config.toml
d_model = 128
norm_eps = 1e-05
init_std_qkv = 0.0561
Each number is 128 + 32 x the weight over its row's rms, rounded and kept within 0 to 255. Layers, rows and columns count from 0. Numbers have three digits each. The size before them is the row's rms in percent of the matrix's.

# up: layer 7 MLP up, 448x128, rms 0.0776, rows 182-216, columns 0-127
# down: layer 7 MLP down (transposed), 448x128, rms 0.0802, rows 182-216, columns 0-127
# gate: layer 7 MLP gate, 448x128, rms 0.0832, rows 183-217, columns 0-127
up182 092:118113090198131156141147102113147098112176156167104131103122155132170123139069124139136128168072156141153082128183124150135101115137152118119085139161125097180117142100178083153121048151153077115140137135178148105148099148156088115107143163128175142139116133062199077154122084114123111118161084133059179074118130131120179088158082126117145147070196097122188107109130116067098069120110
down182 098:165103142123093139131186101150116139140101144066178087152139160120144108152126196134141110071148114083070124201160111175137171145108079112130146094083171119115089146150184150101157117139115139095179106116132105179130185092180100066109128118160122138083122172218184113112120146138078060093170161149151125157170101156164111135153167096111173097148145126132131168123113128114070150110123
gate183 112:147112124080160143173101086156166153118145081106137136117096137124123136218117102188104152127102093127115114145130130160178138111143101076080126161080141112145158115060101146147117190134144177140065088119114118127101176056104074163104145204177163150084184134099150149110179132160087159154143143153128147161160132135138177155137060154088141093093149124065138124096090170100107126143143
up183 105:146056105173099106120170146098086155118110117163115088186094055175117158124129102112153115157103144129142109123085121132151135132134121169083148147190044120185143122101173101086154058094120083237127122162165096111121128097148155130155164121149104104143116071159127113157075143103184136132122152143105119106116189157182161127143076120107122112097165118114112145141184184157098142117120
down183 115:111100116195123133135075210104128099041099131156164136144082142125098077145141146111153181079138084170096139143161119102135133109098111123158100131198130175150124136175090129171096133127126205172118131116175151105103130128066147135067123176121110133071109105137136104139118094187169113131175094123112138144161095181116123156123120197094129119122099164099139161157077200094089135139117
gate184 090:102125146114151116149130129174161120158158154118197138116145184125115151127134115101144134146172153091054164113082088159131113159155081120111122142111096092158165121072099136163115119133171150122117119152108091126097127115113133172128127179186171095175083076147096164098170039170122101101164148122097209046080117124172093175133129122124119067083100131116157104144127075166146120154183
up184 097:116115171135137162127136151053127116152069175162123116140136106178096061149151130165147065133149118142124117128178106111170134105149136109152124124175098118126145040140126137127092187157096139131121183119195145116172068112074103117132150169201132157143135166094145102087128139135062132119086174137097124118108097197197107130119095130129166095141144142128156208115165159109118082092171
down184 090:114100109120073151173141159082148083147189142085123149110158203086091156103164121136118114099116158114103168103123166107150116130117142145152108146156183160136125134065172076091149111156160159070085114101137079101105182192136176154118101074167135114115080081115094110072116076157149164142121100129094094120089167089108129125078111109142117126137155131136060061078089110112119110188135
gate185 097:057175179114134108098124125093125185133122078115136091163124095184084157090127126064113166141121147134142143100107155175132107129146128090185162169114102101126209091107146124112136140120124104090117121146093105221086118169123163119136161136147075095100055165122115065115152088129121105100139134149093120083203149161092176118117140123172101101123155095085117089114067132136145159171084
up185 089:083156139105133151074089116120132108117150152135085070116108114137136175152101131165090149106117148205196148112103127171136113218157144069119140144136172153104023112108148128133131088111112116165108097160137141126084120118126139135159088113083134113141142109103179118104101129142140166132186163145200109162119082095109149164174088154117085104113130206171115150101206136117145089173142
down185 090:067142149046068137125119097123077131081149094112054136156096072120128168106180140166152141061154131123197147101069151164134147129123127142064108150125120164112140123150142120159120094108092081108112116099097182170115108135132136146199162086165092171117153112151117155123123181094185121083112118073093126179132157143150160137158102075128147158141191078149151136123106132177153129156127
gate186 091:131157096155104108151103138061115202173153084200177120207114150123111153070152117144155169168069129101146166195103159128092201125137121079193132149115142164145151128132111125160155141154147056128152112133076162134075138133104086122145165191149109121143147097100166099094142082111167148145158120126141140141146118171178153104125128090104192113162124157160130097129076112142146141094093
up186 092:129159174134163089127129109082099124198145165136140174126207146118059108161145131132113187176165106098111146058108107130137102073106134136193187123100133107106185142101162086124119182100098117083122108075127117157115118122155135181082104107134135112145128111110144213084150141118197142160145135191112123074081120140113151091106140160133116149119129103080128094124164166161098092179163
down186 098:125103138132160066147113081121120076118124087135161104151150060149123136165119159111117130062161129148135047137083173128113116186161135123190108047093119110139162131147078139163118174124145103089148171144153115133124124195084142123151117137064144116110145076149132089060102086142113091132107137089143133129120193122162165135153088137115136141131048105139093153123113075104167173057160
gate187 098:136106126148141118118097131142149137096146132113123147110158137077166162088117054086075100123182136136130071181144113141143125162122157149134194101140146098177128104135140138119102173072109146197100099149141094080123115139155124104050158046136128159129047148142087134168121127143154168133110061129164190114136119128130141123138159177160187111079141106170146168093125111037124142086157
up187 097:132114153146110126113073132138172122138149156153146162140152120083104158192085111109068109094127084086138142115067109166139156123083067126105116110107159090136125119134107168160152089145127048141176100105154159177142115094168207130138129093092096146099109132093160181165086134151155177071137144142147192162103166089134143141054101077144133104115149114128126122155062124189119097181093
down187 104:089119141117057147130148162133155151111129182096180064164116108150102134153144111105115136118121124109162135126110158097106111093086153100113117172151125096095098138131096101156119106147129146047124127124107153138164132042138171124186143139139070128160154120152124078120199150102177095120093144129094135123095138187148132100109161152133146189185068063105066084108126184184105175192120
gate188 098:143180178110060120075116105078118099108159085155139141101191144124159107120115146130115105145111076118104121152146119173133108085142117087125187158100126056110121101090163152123094130151098064153161090102117139097156168169081103172124132144131180167178082110133122139124120132106177108127107152047118116147141102102116149154208106155058141131144116187125169121141178175061070137144131
up188 100:108180102120099141157110114171138018146062156180132187138165127155152156107107120120182177105175094120129131146066152120142109186102152157133102137161143147123140095204178103063148100115130123120178143093136126160162105123144152088079109135198075139094137139179061127122129100112104144130140086099085116161121095151152185138121127152139101144115155153141166087134135110100069145166170
down188 093:104068159184133127128103104135159160159138170124169104159121042140138129135122128180193157136164114167160138078178149125119144107112153095116167107173128116152091128103126106223091150090149092120094149094117103091099125080171115162158197112144122130146148160128102117134089148132153119153107113080100124110092103131090078129156072147141107115106098214140167081156132143147199134086196
gate189 103:182111064123169175184108196167158067207179175164097075132094184114139112127081108101111138145120101116129158087143145111167083129162112135093094060145095160141128100151163097122194171120077120096125113159136165116160129142144122113128108116175154146170055112129118147116123179154132102097105126179092103105125145178168124146103084163135122150106124143137136088063173162122129174115131
up189 102:073089097162100153109143142146099108110075161125141158107162158081113098117117118126157124100092097135141130091105185102118096183125088138127115134139116080127085132174140109116109132125177148090096152119148162116145165115093155185141103159165112118160128044118095150136096152103090146120178116096176181108151034054138090160125119116070113114118186061067181109177109121197118132124145
down189 108:172090151180107087075130163161151194063190105201137111081130076113112135099164130055094115124134115106117134075131119100098119107105144120114085132145140171152112095166103127104143161076128161106118130213151146090190134178117068134097114142157137121129099099148098115104098135109132105058172134162146134192146179127126099155138171133131153155072071158087110097140109127130128179153116
gate190 099:060110135218098138100116201158116154100125120171149114122123157076097134159164132136146087075074102132125173112125148119161160112156101144206086131134136154115143123120116129127143127119091034121112119122109106067148154141118078132118179131189120134218148088099149095081134178106161180181174100116171182142098107127136155179160186093127142143116151115152136117142088112115119155107138
up190 100:119109106120118110124163135101098178148072098055127146062106106184131171111132121110135112121113091142131112151084086164053163088112142134142133097078135133175094160154148186127112117067101081155136112126101091113162083088177147131114159127121145079099141071151159149213175157099181141076142132146139157125146112105108108169132159104077172167122109119154166128086139122142061056101158
down190 102:116086120101158154104097132133099130113107119155167159154113102101100151115189065164155147096132105105097090158146061153139121109165146163090156161173140147095124127134108116138102137112197104162074198136078135147132136167160141133142109151096070096174071157154177136146129136091135122125130147090075166119150148146127143064157187096043141171065158096138072140166171141106177176166142
gate191 102:115074137183107125175111126091095141125149175125178131115145178135113097148166100131116188107143092102147183128161131117124101132041145107112179087110104122113119147169155092102221113137116160137105094157097168146117124091116174070150097076130115124176100094138125156118137161048111093121148114167064096126131104073126088112129169084136128153217129142117191145095173149166138138113151
up191 105:075097105109076093142120136171080206109165120167136169079146173153148096153159071178084174155141112096144160151121059071110150113151084115116126107143106153142104077133122154173100151148208073057116125137143118128122112150170061123072084145152085133088150113133153118145180163173133164127112119114067088106165169149151125125139149139122109172159141100140131130180086129170139146107126
down191 097:110177115100115117147151111102208109106097102146122100195176177164114112123054127078136096106152147156139110127123130122136177070108146133179098138116151115058073166173122144106080142097092116151182099104133105146115162154139238131151117134112110101127176160159144164124069163107067131120148166132138141124127113106095105123102094147177117073054142169137107122109164152118089090120168
gate192 097:176122183092175136157060152109113115118165101129109150162120172107064153203153106183101187114093068171098112102161077094070137113087144140139101127150118163130160198125103076107106157167115065131114139124111132167134158083151136168146134094119116142140083122107142107138114167153112142145099145143123131131127138105087175220099123110184159120153138171159113088180117064147172101109134
up192 098:138152139128137164108111118131098151086090199182135119141134149103179083143095147146084143149147113169136099139190111128179191101152121088157124096149214153078142182101143147122184113160141112154156052104148078129131105124114171188101159156134180127150115123117124109098127176111195111071160079123092139138166111103103165071123073119103133092147176151103110095113149131148119088056115
down192 097:128158149117125138144142113147192155127088181084135102210129065171098067179126096087101110126171162108073193093112120118113114123094154142144090187117166158072082159110159181126159135124136160052144127116091174153080122146134084144126109134169210130106149099136134097151174150075145125122107100147150122110119126131149149187163123128121115125096139165131078038103107163099120129120111
gate193 096:173176088102109125122163110103083109120085102084150140156085125119138151173156136149141126116151153105075103118123176092141139101131152132122157139080166073169122171056119153186150140093171128061189118141151113155125139118146120168161176119211164163116160088106157178139074082121063118088137121146188134126136111138125166115158079075093119114060121130157130179175096088123094132151089
up193 091:129127175085100104137110175219145140133107077177141129110215113126102135116088140121086195139109095182159113176133095165133158092126121121091141147143138183063113094147082121159108161152120138118179120098132134140078083124128122108067168070127108121160175174131183144122126177166102063143050138110124143114096162150144134142091110103066141136142070104092083111150156121123126131116157
down193 102:153197129113104086153111111106121128122053086060140178139109126118127092138173178140081068117079223111127113119091148141171134100117176157113148137126144111138105067109152161095157125155177141106111076136127124128128131106076112142134099126226135119149125102071128153088113065134106195117129116149139151161081127131137125141111109087098121067125179110163142131098069077090097085134128
gate194 097:118188110123103174137141076117138105153091090085097139143116141131078140096099132122105164226106135121128169138084129171125163169059151157134084143174136143179103126163165121137142175146153143155094103127137125141125161125138192172115135159141150075105164171063185163168168099131159155135146203100173157152143093124070144107140076136137063138091142089128174094129076168121161126147145
up194 096:187199179130116117093184132098124139086142087204156222162149141075179151127137089103139168120087205157199130112121130188085124087106100124112075122146149160121114145101153075099074124125106106145114115105118121189136154164107099117138154126127141154112129092197141093128097120121104138090125158153158099099137128127135080179134134143155153098151114101089140089128148147072198134154109
down194 101:136114110142118099158136141085124142142179063094091115166127104136141117103117138128162148119093154092117107140101068114154188166124190082134138136176071113120109184177135185091147153121107087098117134148155100134139163174131114164154104180097136138123114184154115089130150113093133085152122062152155152135149068111186048208152099079116139175095131153142221133129113167160133147133085
gate195 111:096174084135096160168170127078105130113146098080088151122138102129121101133145104165115156144148110132163122093156145133158115216183136090106163105141138157084134211170082090125107146130119134114114119115078110119160109151192155125110104054086081111090152163103187079075154091158198117051097107105157120123142160110092101090145141115072102096131093077178131158170128136127118138109143
up195 108:119141090194125134163162133153123126115124170077162140093144114134154093125105175088121189120170073048090105098105133105103186119174092107090120110071140124118140140059134104146097107118136142135116097113139069142166108118102106104134188177109117074140201172097133076153121103123108077144096045081122100098104157144153101107135184163104150169105157096092171094101100171139118139111158
down195 108:052149182174164133138104131118081183091148111134097079134178108136146105133129126141124137121125076076163120085117189116145186176118155131093143091141191117212112133152143135052098116132146118134155100183101139133163134109153128095142141106099063120140163199070085077116110113091141130103106128129099153187171096099107097093138092143148098171136146097100154143134127112135104175084063
gate196 101:103106106144140167168181162132102110133096077136094084104129152108107153176109141149093173090130085208129143138163101114093156107115117113135097140065121141141105149203102131122122195160113088104126110144123127107169175106153141199122133106128134135147159106127163127152111099105133124080137161023091159165124149174101148155079111153044160158143140138159169094196163123154096136137197
up196 105:082156114149109151108171152107135145206110083115144122125176131147166116176151093111125120142106087149123116141135133129130093099134140101055154099094099198124147120162066171180118153184103083101132122183097118170140126088174138070170183142117124085132113146164113189127056082096188163111120148069130100110152097159193168137163129073113127140109159112140182124112131129164082094131164
down196 103:121129143116169106110146111148177128153147122123183190174118139136123146137171175153152106119092115119161124090061111143183083117114115150175134145108118064099139115155154119148136119043100127094141054101165140116142083146133112119158051096121153148136111099125141135166108152088178140092187076211127107108089143099102081106147149100189077091116184125199081149121155105135100146094156
gate197 108:121152133145124183125083140102137129038089121130200100152108110099107113124159197131109137086117087163159124147162172115179158121091080157138102110109160094145096132132112084117165160101188129136116087157075147133172101085103106129121188195147104119066143109130183148085165068157101095118104121144097116113140103160132127178151117157085057095113103153098072108148066163139102121149162
up197 110:125165179129161137161149176171163082096081107079141129084111136123134137130144146194114134099179136119145143139131131150123066121126145185154125133137097189180079194067151121131142122114186144138153163121182126105029140157077170145129094125092137181134113123095143073132166129123106161089142071128128107063131091131110099108164094105132109109178181104151122121152125108038154152146141
down197 107:126108151189110131158164164139177111137154129161138090127081113154127089142113143118097127131131104100140134109110149135150116121061180169088106131103168117136091144167123081101201128113074153070153072153124143078151128089158096121147120044133132132157139097121124114081130163142132043200159065131119171118095169140163137074104162060135153160119103104123168120090052114103085131157082
gate198 096:179116181204067108160167134104144133112166128127221109072117149122136143138107191099108118132140118148140115152135163099128100123106129171087139079091148140168119157110147142114145086153112121132117102106159121172200141108158165134141151135138140132170122086181092116236107094093093137065163156123115146074113130170082103134227108103121142138185105118100138156152140136103107134079128
up198 090:106056175127105122123115161125126140157136065110144106041126051102139118135115165111074139116119127153135178128124167140089067159155129094103141145108123139096122168134133194156135092096099158125174201132188126095191131081105148129092141140117136164139142143160179133170116149121137083145109198188104169067046122119092124076151167157107157123160129148112138120056133133112116134120125
down198 097:151137146099160101127106109120152097116141130145146182114174150112148168168115085139112125129082155092105088138157101170152101051082102143108149110061098119103202067155127155082092137116147172136124148126119161140093136179122063121153082137127095139147084139122105115132176163127144145170080086103153126132156129120150121128045164123150131188154113076095056216130060152132087122090110
gate199 099:119128179151154168165143107185176104055093163178121139156138103104153145128104083106170171132137110072095139105165154148115077106148186169125172123099099135147146070052176129137135103122077183098173111111134142078126139116140104133173131062100119095093157096070148140124106090094156138149073124122087107133116161147119125164125148111177154130173091167198108138079096154116185106123094
up199 096:113174105154111181130116132152155101173105145118129097118127099104131158127158125156095138130142088159046155116072099165063137137109165101127132121077144132164140138103149159138116110075123099144147151095185096096120111142090128090161052144154116165137133187133135093122137111163178070139068108134138214192142173130119178131193103080116102170130125175123137142199183072109117101119170
down199 100:143066073140053082105101162136079119148153102109131106071095171160126167132139130127133129119117088120088107123164071189118110121111143125110134133064148160117114080149144096117147127151162168178068148203121152064095115139091146100126136113145146164158171129160157123114074093069157143173141109096086114148205168160132111148120154126196122115122145104192151124165210136124151155121131
gate200 099:114077130111137181139150148071126119077118174156137186101129155180168118081121150133104123116087108121112217123078215146171156121141129082138118098107097139131135149129154102136162122097166144092098124167087205119109141147147138145167137118105177102144198062092163101157163158125141078119143134138197129098183096096063098109136084171139130104124119143163122132118112201106117091142100
up200 109:113100140136120164142089137111195119151097161153089123144167106149113133109158101083168124104194124102073164082168112170164060076170174127112126095078194127129138101122089109167101162114121118099089130130156123109090159146091145113140070132143139155148087121060111108118175126172134117149133117199088132123130122140125070167138096132118106060120160119133117179100177135153114021179130
down200 107:119144123146033173153138091143061137112102081141076114094132117109123136153086118119145164157142069174094141182150157104091152078089104068095087119106100126174099121120137167067098124172110147167135104161155164100114105133169127116088138205131125168103141157097104096103180173112181119158109123120130076165144171141072165106098106144135143159096205141133160072093129114125114093161114
gate201 095:067104123168111196128105150179097110119113151162122128166113122118141192115151131191083102120084138149181138165092069094115119108155100148170111116128142142135127115137185111177135044135093149125139164093052126142082123101104090089182048116092087124098132086125137145090178078132122121144169177190119114116144098133139063127102115143131118068119167152167121121107168127091163149170109
up201 095:097080097157170159078151138079154131132131079131186158034092162122082101139163178132115069088081113121077097122138172084171132161074164082151103111164126104129176146115122148105173127091164142132121113188192162100159145120144153106151122167122150099103096120111087121129149054161105122091115119156145145193127134168147117141197113166145117113155162135085109174107137136147172080128117
down201 094:148118126156151128200167092112102111128132112105191080136095110100102081098159160103172134208135055116145121106099187142116099169106145155164156166118106162165164145086106120199125120093157115101140188111106130133112111082073127150076133103134138137154138100077098118141076130094168137140097154145081109135102119193129122108081163086134142103061055159106151153090089120187107157130155
gate202 098:066163177103071145110155161113151134064129102133144158146104058138148132111108124192140163190129128160102151162142143102126141106147110176176164095156139148173137087105072141103158130131152075180083118205132107174176178091098125088108092206094121117155135180116142137165110120115159204143109127137061107140138147098116110136149105153161123175151152165183115114106084111107168120111141
up202 099:123099148112182175160102109087140083081113112183088138115136118124136136106122200135102171167163101125113168109133206091105110108103144117127095113161147073097101105094092130123116075094163143139124151175103140158190151131130133188177093126148174215129129148141104109171157116093184131107095142114139116105151123100107181136103095105201073121133043108116096154159089133094117171097085
down202 098:118143163116118072130118154139106150095118141061099089135107171117106112130149037100125140097114131164105141197116068170149123125169162180161107134077114167157176146141108167154114158166103094178149089137147126118082165132087129134147075139145099078116105087083154122115138142132076102109158108092133086128120065177134176164129168187108138181147071107128132120130188187100165112080081
gate203 097:108102147148170143149180085168131106162066112112141082103121141129141118128141093127110145155131095129146132070159093178173131106105145156182176115121123106158123161167170079091160131121129203145097119142148139151120207167112176161176097134068085154118150118155090102160114125152119100088096164149183126046145119077149146118143170080170092145131190124080137090148153164124160179125062
up203 099:136124119081119122102148089091149169093108177099138200113129176117086171085127120194057082143128140084122144141176177106136132143117106140212106199139129090097120161160096180128095178135123148104120153132096176141105098143086145107098114115067101137092187119126115133080166105109156137180155151104123154138134140107133139140054134107128150113149118148159131199063112155070098173165151
down203 094:060112147119069084128070116174109121159160126089118116125114095110091113188087151125135162171120132159116110171118168172075133148133164186059142094145139147163119088124111119139155084111172131187120121123142123120139153202130162147093112138170106168145123207138147103170096148107112155071046111111107096141136098149106135111179117158149060118096049114124089108174103125149164097114101
gate204 091:159116162128158070120091130114138152154162141102153154128087103093135131148095180092142152130172141128104104116131118143192100076155099126134174147158158074117157132120111148188072085147120120197118189163077144125148144129115202130100133078113139095114185157107142136088135153111114179134140102123101179140066160187103164125172180158163176154076130168122119144109127055138136111157041
up204 105:107115134095139152094118168158141158099133082091136154136116083130170126156126074176168152123125081114132139129148066133093145092161144098083123111159130182152168137171090039075140133147111136144173075103144107129122098076114125137113176026092161111127103145112162130086134142137060160141133152120139200118129145142148111117095106075124153081199191145111091159117149055141159090128118
down204 083:131058102106122196136116132121097127102129153096134090111161174093066152124184103140152165149173118061088142163119132158099154195138152159171154197132142109127097162082108101186139117203139132102110083086085140134110071177144151136097122167196106159185132164143146082122180113148171134110119153134163085150122122104106167154151124168131096132085105116128118067149079179118105108137145
gate205 109:092031086059172171191161104129104119129123135084100130100124153139110103152136078121163136150163111114091178086134196157134097125109108138122129154124157168130081106143164132139216176102140162116139129177083175125121102061101154158108130100129101119155169124131120165190142159140134132043088150107083145111117076169136101143109117198150132119165117162161092107178136141113147126143156
up205 109:199067109137118136091149113183137120110119102149115120064084155087189060113134138099099088118090129107137094103092178080103104083112160143121085092138193122075119166123095160159142145101099058155089123144186060127142114077103076139133120137175161163105105116185135106101084170174120146146150138117150114120166121104164183116149173105153156111156131186119120124090135159154107124140181
down205 110:158157134146104115098110103199147131140139158176054180098149069065104093210107176140109127123084112087145069093138122116155191068140134134123140130146154110104142126107179125135101159112098126109115172169100170100175124154132096112167097134078122145147189074123114111088127109168131101124124135101138115080146116124131149082099156094167134180108118162026126158090139175100169110101148
gate206 095:113129078138152121150164120127138106157102091162107140171084123063157204066089124103130110089117148097091168151178101120137121119109118106214122140110142202144136103081120178108171091135174165124086096119146162140144169100051134085103116171097090150111167120176102147101140089112137126145113083153119173166051118090127120130096167084131121047116171154108092156149156133096111133123152
up206 093:093089096080144068141111132148136128126126133104087145127147136160086095135102143078110137181146140170141153146165128160176171123180122144114098166142149123130154161105154126130195145112089142140152119093117134087094103174112151193080124192177207136135095092141144186106160162095121207116140081133103144141177109158128113078121111106122202063130069096077112187116139142142099066123136
down206 096:111097130073085116075137078111131114097074097127152091105058088091149124128158117162118118075118061134142101114153108134120139113095119112161169073127078109156145085122138106119107100117152143182126160104191151143168192115148143063171125130119106152113227109159095081105093131126126134152147101130085157190143188103104161077106104119101172133140131121130126099177106111130194164115061
gate207 090:112173083134149166175167087096108080098091139188089106147132114145164166203172131203067138111214141139071105150154124148066155142143108115155155215107188144159116097146120113094133100132131164094155117121078160119178151122155149152127109126179153182129100088112151099138154132167128125113121157154114110174094165122089098155095094142148059149149157126112155118139102119104096154142172
up207 095:104083121059126105100080135163095052167154105146075106100145081074127127160111139092143086146096136139127137127178137118104182112138113117111121105112178154109166120124135144147110118084071090104087093128122109090125139103094133168161114136217183134107158114146130112171137124137092147175085135076179101135093057145072072113140095159119091087093162096156088084105166092101146067153112
down207 090:143153162089085140114172123154165114135120114186064085132119083169160162152100105137139168098127161125132164125096084132066092117079059119073109129095078113112135138111172169084104097150127116144172207119064156174172061095066142109169126087100157120077131121132147142138120174147074131131154114153066130180092124190145158124141141130160105173180139161125112150122112144164113161122136
gate208 108:137171094120088139131090131123128087126135125124124175153113128132148118157182080145074180120104126116137122186109106117112108135045105136106159091119151116142141110101179105123097139124147098111113134122154180138107128200045115173168087086085145145171157167087120034106204101160106149099087089151122191076096095094113117134203117119160078159085107137125155110162140166151104102115113
up208 105:131158139088133146089098108156116192129163126127099171164181152126132121190141150104182182105113179137147055057153119112070073112201140113102153083129130106125099102110124106082131077148128185160161132123126125111132173161142127173136097074105076167124090090140103088093090155087160129160138065118136130118134145158161140089106114157178116173133111114097136173095105152094066171140180
down208 105:132040157137142159139129085194154135101122148127122125128105208097199107177085134159093172151096122060134145152134122101115103122174173117083078111126154093140084109154136119101186141107159170128167112161206080155154155109100086093185086140113117140144084145178119192142156125135140102203125146134128102115142165128149159147175132102082116125153103155160165090090178138108114118116101
gate209 094:213114131132106201173104164167112070103173139161148090173080186130123111101091130089123141106136042182160142148119175111131094078116116147120176078131101057185120140121140109122161171138132134116092098093145159137152134141127160140116110194128159156136106164135175083169139168112157116047120082116139120092175144109131081076135123108081109125142142128110130141135136181176122089150149
up209 108:082105149108163099104091139150164193151143127116153151141204118148103103140117167122120176098071130135075102147048092100077137078147094153149114164113201137093125154181135169218115149149118127132196142154127154097116123096158179089145140100120145141106141140072091157138136168077091145143124090159137093150107122133136111085139146153099164122137044090085119152124166110113088068145142
down209 111:138143122122103073106160141163143177147150139103163106099139176109114121155086195075123151151133163171089171147129103153106136118153096080097132152137129146114027087174144128186085122146074120102103105153172079103146133150172176080141107084089124149104088092070161114099100221099162191163099141133104122083175172129153109099182116159104140093118117094129105131113154152129150096151136
gate210 100:171143040142182061048097141127168119114129143131200092109106149154144080108199082112083138165175144105120120126166175158079147173135148158142059158110157135155148149180114108092180126125075197160126132174173131134112188117135195167114095119171149141108150140161084132177185133138109097100141143165108120124167159117162130142120135104102090136157094096124107125136129125127132143120109
up210 100:140132142045173053123138103126099161167130042107126126084135152153127101104135105106177105161092086123099134102079084064099208164119086106103156152099112110162193140076094164123143157181163120116116076092159122089180136158169159103105092138092134112132122093113160129090101140163152162135126103127170135145128065105096152169147137147142170140111102109128148191142125178106121173100101
down210 106:077165112146137172154106142123099104153074104130110120105160124043124116153151074132127098101109202118161142138146094095170098094131182113127099153104136155132094141108082117128063128132109145109215182113142205112160160110141177157124182141140078095152119173095093105085178142108124180190144141183189109145122116154163176111126183130122129106119183151155086175137113120120131098103119
gate211 110:089090161111098089151099122114149082151128138100137136091161153125079152090107106130167172167136094133190146162126146074155168170150165207168135092186155066126115105184108085136126114145119173146169139180078172155131125119120077173091101115071133147122163084170121071115123058131139068159160141168162148079158143126134157095104135148099124133172141077156128122111075128157117133142070
up211 096:097140148065061127080117135160181168115138126104154162132163122161155102089122145124086175160073097143108159200173146129165161180092164165183131184129086121137147186141106124154136111170117130168181148140120167135092154121136090176046126130066149124141131108160144146130120127165118151132127119107117105048151167121108159119125191054087118105161111146124144153146146130119092162166061
down211 106:130124131110099114120156101123185171147190119102172094179092086125148080142145152168102152173137097133111108132099169149138121131101137103172069108084049112142110145112118194134092110126090093175183148166124124123087105115125134129067185181148116106161124084154164136182155081144165143096115110109109152078151093159130206192098125127096059120146078112086079168133136140118158099131158
gate212 111:158176123138045122076133166125130073108072073137097112165123155149144132110134133140098119140183131128112128131102153150148146122125128121169122118052128143114158103159112057159096171182102143124084150172111124079148153087141172159163079142155104156116143134159126153096143125015111109182159187135096145132177165144144147092190129103114159119121170135083133099083100172120133135207110
up212 111:103078088148089094145112156179154100099094165114177089170115179097171120073155156169122122105133169098103152164166152187111153114109160169166073149139120090118091052159107141110095145096113162115137105130109154100138134155140089105132129163140061097143188136070125132126153079100060103160174142128113141097119139123153123157199214103147165142135102141133157091140077180174133147111117
down212 107:126154171114085141096169140099190113107130143120125159138156141118113181161141144092079169110107110151102143112130121156160156108186112115116168139155071137145097112149140129123128162145153116094171139097124125071159129179143123145044088138149166082151103104176122166115056110144182154060075185092107139108172083193098107113129143156153170135136081108077120165098182174105171158107065
gate213 099:108133129109117162073116137167170187105134153123070127098075143126136145109127121062141117138157141011052137131166144097149134120136164093169140105118155110137155134159174106100122117162161144118146152124112198132180103131132129086164130106091099051145155142125062102141156179086092123124088149082131164110152083110174130094114133128107167145102116134114157172184127201143177078165133
up213 107:131141092096115120102154161104113154147138089170116135117143091077103109103105105173119163061107135110137197060116088125081154178147142084158107147145097130117129157163136138128133202075116142178070129138104141125164164131130128070131069119137147199056108164091167108107126107069200128176142123150154104150074147126185091160132143129129133145135149060169156137080181123151119106143083
down213 099:161157117197143107203000103189113131094111111150131139145041174069110135117150142131076090163135137112164096121150183123177172050175116111146120120155114120154125122134128096094149079161140163157139142134098122129117121159163142080134174078083073140166145134121139134112117138143057102072102106180115158130116160130159092130100136110112105083115129129107107109101116142113116136118086
gate214 100:117134134182103138148118140167167070100139095116119091075139124114100139092099164119125188153175118155149140131110143112120098137192100123152084129159087112117112090093116101071147023074168124159067141154163147127206178148117143055065153094118120075094121138154142151108076141179162118129116131103063148159159144125084152102117075114174114150132135161158094092099144114102141143156088
up214 094:141162143092149111144160172127122140133151149140142125119165110147139137119078098146108145165175109120120074135155127179143145071110157124130125149081141141099148146134153020135108095169102169108211182105093111123095119054201133123084100082103068122151162096132126150190092094112084108131052141149128138116157066151152158118170107112124117168166133108111088201104094155156095108161114
down214 101:057107100150104142136111149097071127102106109189111190117111176108114151189193153136132145157081101161119103160143124097119113120157122138106172105157179141164136110118182083122108091136077130127131134119122140042103158173170086180130094139162156146188151087194134115092147148135108113117106051070130115173182093160118109147142097163085119112167154147119148115111086175161140075097140
gate215 099:123096100157072151147165165153123121142085143120199125157091109117098128063124138119084105168092161148100157086117168131129122134158130050121168144136144095104148093189137093140155089143166092142074128115092135091103078105125179163186113135126087152112136146086173096099094145109083069078128159149129129103105126107098106161124122089105173138171067198151110098141165141088198145136060
up215 103:134096105124149088124162117107098125100134151121146146170096130141172087149187139140149144108144174086147094102079163064113160170096153151093160101128113139064112163170139140130166157112154200121087168129197100184058139161148115131089187132121077090171077164120128141114050127110159101153135129109134112191181158154153128132103178092100132172122124131123151169128131059148112062107120
down215 099:112130133090169174106122162126198071170107098150066170134155118153113140063131165126149073157076076105139093143135132157160137157095151045149134173137154125094123133152130111107135114168140141132054175127104156140137083155154145183169129104102152142118137179143112096113096096113126084095111088167149145175109106060154145132107116154181117118128231144092144111114169138111152198098132
gate216 102:099068157156107154099137186125112144138105135110214122131171119158097176101138118136120169092124102119136147188149157086159190141121154114075175118140089166133165121093089151108146133088131098144112064099115128099137122167143159081097187146140168157186124107120137110099149130121145101080141105159148044067060116171154127110133178104133109078161061151153110104148103121071179113147092
up216 106:096107110121130083092095164120110164094116106165119108134121113120069111194172134152144145108093127070154138118190187190106149165080077116191152125142161127087098125116164155175139121152076156142118124126162148135151095044157140105147163130126078150124147123181116097077064132096176117130151163149117182080109160173170092187152114118168158140181124173106161120126094178128101127167148
down216 101:167123094135045135085068048107144109116187152072140119100091136186094142137089083116148110152091136139095139174128193103115131133120106106136115103153116073124100084090149136133073056110127143118171162134077133176079085139116119139079133067114126163049114160113141167105103174135179158132144138107121114186160161141110151183135129149137160127133178089147095120094129115177142161104136
gate217 104:149110121123074161148134115112114106062176138111161076150121142156179119096116088108185200110127171165126124080117138096100082087168171123109119183117080092153194111107085078157131146137170125116139185097175121119107138130110115126082101159140058125149134127125069107193100186132144110148089156100152116147155156052117097103126129088127174184134212107148176120131102127149135151130118